Weights of a small transformer language model: 8 layers, untied embeddings.
Each number is 128 + 24 x the weight over its row's rms, rounded and kept within 0 to 255. Layers, rows and columns count from 0. Numbers have three digits each. The size before them is the row's rms in percent of the matrix's.

# layer 4 MLP gate, 704x256, rms 0.163, rows 453-486, columns 64-127
092:097153150141115118156109120149116102140093109134173134077165082117124116141109123120126101181100171130144118175117109112134142048113131112184150115162145126102141148135138130114135113116118139
091:152137110110122155132077118110139146143152119094155087149147093145106115139097118111119133113091127115128148140144110122157168096145126098140084127110157145107129088155131145132147113128157123
068:089175159107137127144132141091114146107122107157085131096101154081149088134103098116144122123103109190129115106141125124138127118109182137155120115174208117094097131111087151082149128189125118
104:126143126124119141103110139135126132138111115138122087130138123101159111119087108168111098156113115142115153124135114131114124135144120123115136149106143118093153144115160121134138153119173155
102:087097140137151083103118131129133131140126134139142101095135114121126154125138087079149124150116153135145143159091126102113144070120105145140135087109126128139157129112095137112148150127137131
107:118193081073166135121091167136073134191133137142168134114093103126171154130175102094135137155156130126152092129144126132125121121124094107109135150121102167148128138146130176096110162130144150
098:148129092130079134091092103167131139127133095129178119152123116066084084152147155104125125150136111126164141106148097080134127153094080138137117113149145171157107150120129148151133128074082145
096:130125141105172097057162144119148137164133138159144135120100131151119142138171163130123087160154150120174104129124113111143116123156134117091087154137110163116106195132146172088134181066120127
100:135136118137143109097117126141142109114109146114139166161129133137123096129120131160182105152080136116131191145109158151121121154114136104114131129139112123113149140104085117134133151161135134
104:116145142101183120108129161107166118152107118115141143176157110144097175148145142149131144161106143145117121166178118111154127133114113127137151146170123086124133084148147113143126130128122124
100:123085158106132087139141130149155115150142161131186106143150152118108174117117121130120143151156125155094153093117141107154145143086124185109119088139111164110149148137138155114118147114119123
093:151102133139121139087149121095140200106143115111150193135146145128092114133140139139168148141141132081113111092111125168131093122131147142144171154151101150121106130138096124125183119139084139
099:080115164130110081123150133099143111106122164152150132095119118151119147086155143111126101144105118148129099126137119089135153137115121141093139111126144122121110139120147149124161088117125076
085:105137124114133162152127116117161143137063157126092087099120128071144162098121125099133106099098163149127111122148167101127144184153189162147134133108132136129139132086128125117109102162141158
108:109144103135088125123134106107117097121144125135149125082190118136123124147106127135130138117144167100159127123151132117164081136154113132125154102145160107095148150152125140163128146130106142
082:113142126099124140161134078143132131118125111129103110131146077107110098140171150175101159101149148161122131125144139153108126138119133138154157089103088105087092145122136119150146138133115101
105:169139105127123144118106143115130115103146167133097131158159121131139116107171118116145151094137137166151135135140143137079126162146103115154146102119122172120116129109111142135128092131139111
088:126153125117143113132144103116157137097116130157151173147129093121109111115137138122138144125087128114155150136133142107146126140103118158124172126137146101079109103141127165155113084154129100
108:173158132100145126108161153130115143172113126159111107109158105136153183114162080082174131191147100125140052164107146097139132101155143144164185152144136157145129138093105140114127141147142166
097:137151114128092134135143130098102140131153143135147122098125176116112158177145114105087143117084132128167105142122138147115168099100168113126139122139171153164115155146117112154128121142099131
096:188092111113090160105141111106094114091140140148142078131144113149100114131175152104121126141138098154096110148122128102159130137127162121117184115113082092120124146105139120125106077142139099
098:102170150186147110123097099085128129172113134117097150167119139179124132135116091157117131146084128102146147103127093108127105086116117157126124191113097131120145130134145124126152106116130073
088:112135116126108140137127139161094135153151176093110117152159106147190116142165138148142121146088148132154084127122094115115129171123147088186133153111072140117120166120155147137130101093131149
108:168089170133119090102133105081143145113107104091113190095113110099126171114104157118149131126136164120151126109148162103097134103099139124121117080130154149112114112139134149123126149093134168
113:116097117089142128124077160077109098146140134155138123134147115096086144091137125125122132130101121103149095152128109116129154122091109165134097165125112145132127119179112109114157114135127164
098:107126149126157148108124149139101135108160175120117099125091173114101105151153056085131109121110133152119183131170142130181121152133169177155125139127143154145122153170159121105087111145109144
103:114112087110164158120140093164128129122137140137102142116107103140129145128111105106161148113136131109138113146139130103076120109127115091144169135144099166104106128122130134155120075127111138
104:154138132125131174101117129149118128125092110149116103122147107148156134151172114139141096139130135115142126168080123156074127132159141138114123075135152150100139124076130158161118167109134106
073:135130128177154156093151152127147122139156123192071118091112102112138127156091118098151122129158112090123154123126152126123079126187111160150143104086118127124142125132114107159142102136141114
104:137146159105116068144131086118102137151124120136110125079132116136101161120142134136118131110114120139108114146091120101118108134122129152100085141129132064133096145152151123133134118129112136
098:132112163119140126071125112107136124144102105113155135093103142149159114097139128093095156116145133143146161176133119146084148118143136174094122164134151121101114101093138123095165164130153095
107:147144118158108142114138151114090136122149104113102143145108127069114132142089133096155147131155155066100171139161143113121134132138156117181102108084165128147137132111118166119099125156105108
048:040151151163138123142148096130135135111153179120101123111104118128127127151134122149158116126123093129152116147096156120143133158099103104091135154122129157116145138123092109102144128137120111
100:154146129050124136184135151153144139109077134108109117148171126172123103120095148142088142099171107154120098114165125115108107139159130100116151142087094082092138138129095100141150091107147148
# layer 4 MLP up, 704x256, rms 0.172, rows 453-485, columns 64-127
094:119075143097135145117108171157109123135142078120145124135140104135137103136124132120125192140140129178167144135114143134114074140154158139125123117131133116135100110109176120130086127137128140
097:132166105141124133115155150149130138086125151094139076136149096158092131136114117124113138091102120134141134135110150141082143072126095159151122124155151144107131092133111135111118138143131136
069:143084147126094166148120133144135089139102111123156136101108130140140140156143170163081158142139142130135149114130163117175129146128096113077135104053107120141105119145184121158128106104142111
109:154115132144106133120104134120151088109137115128122136141136192125086117111171118123142147123122106104099114167108134133141171165101166113138139151115118147087154142161075087121116126115132093
108:143105099134158133098122114150159106178140123129146125096165123173141133141121127123128099135118117123118145128100112122144129092161127103170093119072117131129145147145102132120127162149168173
107:089130167158116180137191091115086138137078167128085102119131110116119155096102092176125170098112134134108111129121173141075138121136092135104105101162174077091137135121118128159107116139120128
100:127134152126135137110144180160132102147102118104109147173109140107145120131121129131126093136138171102124138097107097159084136187098088122129165168160077153147147150125091147075138139121128072
101:146129111111159172142112158119110156125119097131105110146174146110157096127094184121139079125137113163136083155119167103115113118132161133155106095124141106139142135118110123143110140149141118
105:140108140109133112131125152101093132121148147128140104124129114129113139104096083110125151116140102115128130177113098137112143134142100082127139111121171131178136143110097096129118132147139139
101:121139146114110181127108131138108118113079169131104134132100134108124175107142157128109110121155105128118137145106120144134121124114117124121135105100141110144112156160104085117127139074145141
100:107180123130101141171106114120124179113071111169108094146124112130129159137121107130135090124095129173143145128135115111078151127123134114139123141119151086096155175121141158160115133114122135
093:172109082102159136109131116102111157116153145139094134120118078111139151114156128132128140113143138167139141145128146135116142128119123120142095135116100139128157103095148115123087147097109183
102:111144145122146109103151150161111198128123113106174159109102118120148114185126154140146076100147153117139089159115118140116159117144142070106123113120155122109108151172143106127093123180156141
086:101135126111137182115192128164161140103110092127145101155072108136159150093098151129149098131123161095110112086112122113120058130129151130135119107132114088102136113105127141096084104149148117
113:106110153124163103115098130149104116129122140152111103086123116122125104098156161126076115130112116142151102136132172135127131130130126165105131102115130150135128157157118109111120143098107146
087:161140091115082120148144093143147110178114123101142106104121126126140099127097228109085129064110119133135152149089116132093116105116113119154134121116092115103085122126127144128144113105135104
099:133136195111162095096145100158129128136116153140146113133134142173129074116085122140111120140144144103083133174086160150132100150115129134164140153128125156133144113101119107090116129069123124
078:124098134117123144109103154124096107151121111112129156133127156098147139123114124138105105134156102123093132126081096132127125143127122123142114098117117136157137109108125078129138126109140194
112:103122130159119093111135088117116126136119096148128103116118113091101138160169133167089072083151109136096169104137088119147118118140139110144126135141115156149112113110154116143171104141109117
104:131119152148108149123120132130153090110097094118080131117149127132123105148163112120103141134089091120143131129095118137178124130095110131161150101129123132114142111192129101138146141108112106
099:139101106103130132153135092147131147116158156130130138170112158121139084097115145147123114177147125151094157124164155140139072109113153147133141145142122123088135144117120114151128097150149109
096:119103101090155120151152151142093125097108099158123100121140106134111112147093131155121129114126120153118154129103117122148120147176130143128136072114171117152153110129100120159140127126173125
089:104144168161143125113097142118090145100112136148139096129114126158118137101097139126093156133155131127163164134113091143094105118126120141091095192111093152109148099154118114087131141135192156
102:160194131118087118099093148087137090117113143138100138137149127161165171128105087098094089116161111094128145114148157171151119131134089149122113106069077079150091161127090107088119116114120141
107:105105142125113142091120158143134140176078138136148122099094104084130142110098137171110145165136067131112111111145117099091142082134176143119098130074165138077141116140061125163104097142138126
094:111114193135122162090105138126110137129119154138108114149119118148146099120096130182119135145135155092146120113113116165116138133112137140152120087148093142154131148145193160126110119156110122
102:112186114102153140117142136142138161094138153099131113125146127080130142117124091148113106130144139129143129154093145138142152092142078123145107124133173138123088113110126074099129107125095120
105:130151106101135117135145103135070154106123123112101139094153133126148108154130129086148116122111156119109122123139121113160140101130145131108100166160145113105119102129153130146127100134095107
076:127141078119129071114133173169079082116131130133141113093135137167118109169120168174124163138130102131073120138106154124130110126117141062133119183151125108155093162142100119109125162157125169
105:128163141085144128115121140098097136170107108134119106102142112156094181126164125142091126123107129140087094116126175079129102106133110178139116131100132132151121125160113127128119106155145146
106:152140109118152106095072178121113128141099140125085129078147138109125158122169141095177185121162149097116162161139175121146137145079135148136110116129155128148156139144161184116092158122122125
110:166131162146091130172145115151121128119106133103115128140135084137111115142168160131118165151119128120128131132095113110141106123123147166145134115148100129157130131126157144092161102154157103
046:159116124132156112089104156140137107149128108122162113101111151122099110168149168090160116146136186128116150103124164149087116162120149134113160112101146143110144097120122145108170167109138129
# layer 4 MLP down (transposed), 704x256, rms 0.0594, rows 453-485, columns 64-127
092:111099090118149127147130121117125136088145111114139182119106050111136111189114114144174152119110090109165102120132112126140097086104073126086128120112106104124125118105121143179162130110126124
097:174129142135141119151100178130192121144124135144155119117136156142095068132148133133104163129111087126159113154143150142153125090132109125178092132147102073085118125112114145140119133089115063
073:121099141105148136150079157160102141094084111188093149160137104137105145112132084129110167131099111116094147147126141110141147139127175116103095091163138147117100169128154134099151177161121148
107:127108136135147123112149122162108155125131115192125117128136106135134147122134131133133105133143131151146133140145165114144127101135203147133145138153070120121166124078109089157106117124133134
105:081120150116092152118088137127108131149145093110129127118109093106150115117142147160141184126097111155106148143149132141090121111122076116100168140145112161091159153137125133090117147119088167
104:100125144125167115129125154142127118140138154130162119136066128128140165124115134145146137153126119135092201124114128104109098169119182142124107132141094133141108082115137126182168170171133143
097:118105131134144138082144110130168186135111149148136145140137066138118121122103143102137138140123161142160150132120146100120155161188103099119084111105154121116127133092149146136141159111152117
099:132133128104132125142130113114142096107121123113123113120142080164148157183115120139128106147124108066120106098104096138164153131098066118145122134101122117111097144094109100128178117116136129
096:120133151123131132108129110095175115144123111096094147095156091091109092146155133145133134112167157093165138166122114112146147141142129125126094149109116113070144163139176165114078154116100130
106:074122144118110173087107149147149137136184098086083108139109141114175154138122150093120135152123139080128148135113117121145080135135091167145124122113120124134153146138158120107128113123107144
105:115091154145120163110133131146145142120121133106121101118124143158106199112112135102124104106166129085139132154143113116138135161158158148144155101144120127096090177097152143100140114135167136
095:094121138154068112146131119142085114111088085100119132162134150167108067110099135114132098137109096098116107161102152065130121186138126144132139146123137125113113135134094130100141130117115075
098:147097144147138154145138086148117134157112114140113152158108112117137103109127112129147115119113121155100157098149114146115138132106121165112143136088170137161112117145120166092117115117068131
093:115128105172115123144128131177132138145140111159117128118099140173106164126136125098138125110144125073114149125142136087139109137132109153105091164128109157172133131089164148162123140126143105
116:141119122123106093169070140111154136112136098145151128169106144133091110177120135134149083154125111138081101120120125109142147134125113105109105117145157171114125159129101136084135114162125139
083:128166152151124155144123114081109146130144110203116136141086130142113111095165096110153158120141110130120109126183100123141132135103165105111091110130131179118183104119118134129101102161112104
097:119138096134106113161118160132159159157127179160124111136136123127124113168141159104106119124111148112113133141135139142128168133138145088104123158150158116086125142148143169143114130145149136
092:144138126139140132134128155105113091081143140136151171106155100119132146112134106076105137156097121155135123183150137132132134102137164129144146097105157123132133112149158143183162107123158138
108:154129097105143114090118111127165118142129142121133167134137116099095126139123154126108113138105144132099121079108098101124087121150110140124188171132132161138077145094112141161160135130178142
107:104150139125166101114168118119092175098134091096140091132076136146088118091192144089114148138108091126113081165107150141157143157116157115208112130143124100150174109146110124157162150099094087
096:114121112150091153131152148115120142102142129113123145113167119110115126121143119164082128191142157141096106136127159133144141175146137120142109126110150150137145145119159131145096098145151121
099:176089168073164132097149171142126140136107112129152145118131118110124110096147127137117089167147182138159099122126132132107155126121157128107101155109113154138135122076112114117132107150105111
088:132133091114101128141158138074139143097096117100135136154146109132135093111125117105107108113135084124076084100128141119141143128126113121107089082159168166143083148105117128106123155163122088
101:126116125144151142135119119100082154129109118124108127114106119093131135118096095122163163174153119123102143154128099144139143130156147138132121124084128069105104125095134074128106117102159106
118:118147128133180142123172121092094115142158125116138111127136108116164107141133181129145124148143120147142129092112132129117124117146146105116135102152115105146089104121144151174143105132105069
094:106160094101178114119101115153161176137165154122116143145151152124101098091144094109151126116141150083135139101180097126144142153148150145159141104118125148103072151104129157125093124086129116
101:129118118103107161125133103104119190095136131105080144166110146132132113108099135173120155135144137127082134123102104125131105101175112116136129109127143160089097122130106131093133085135136148
104:148106142138132124087105144125174103129120103127133154130106167101127125115120156146147123145159142145079129137150097135142167103116103104164105157130110137184082079154116146164128160130142133
076:132141133103081148096144083120116174145127101134093130147085106110142103106110108125136114133156156127174158095114125104103160136144151222175096133137092146135132112168135113141165092090158111
110:148132115112120123151125131138122142136114123133142120127143127105122111087126128126131151110170145139126154119123085123168096109116121147088139130134116080088101126125111110136128070130103123
103:135147151124114095138115160102102109096085119128126119117098153145112120124145113129125124117136125126126130113096121133154129094146104133135145056116109106102122061129099132136181099109127100
102:097113121123141133136153159158164144115109113146092065083139176152118142146154159131135105130159143061126141116140158126140147148113136133083071106139137113129129154098084115164117166170111131
045:108125135166097153097163127177137132079143120128140135128095125112131160118117122117145123100096094147108089129145098154131100136096113117136134146115129113097127170122130129178144125129125156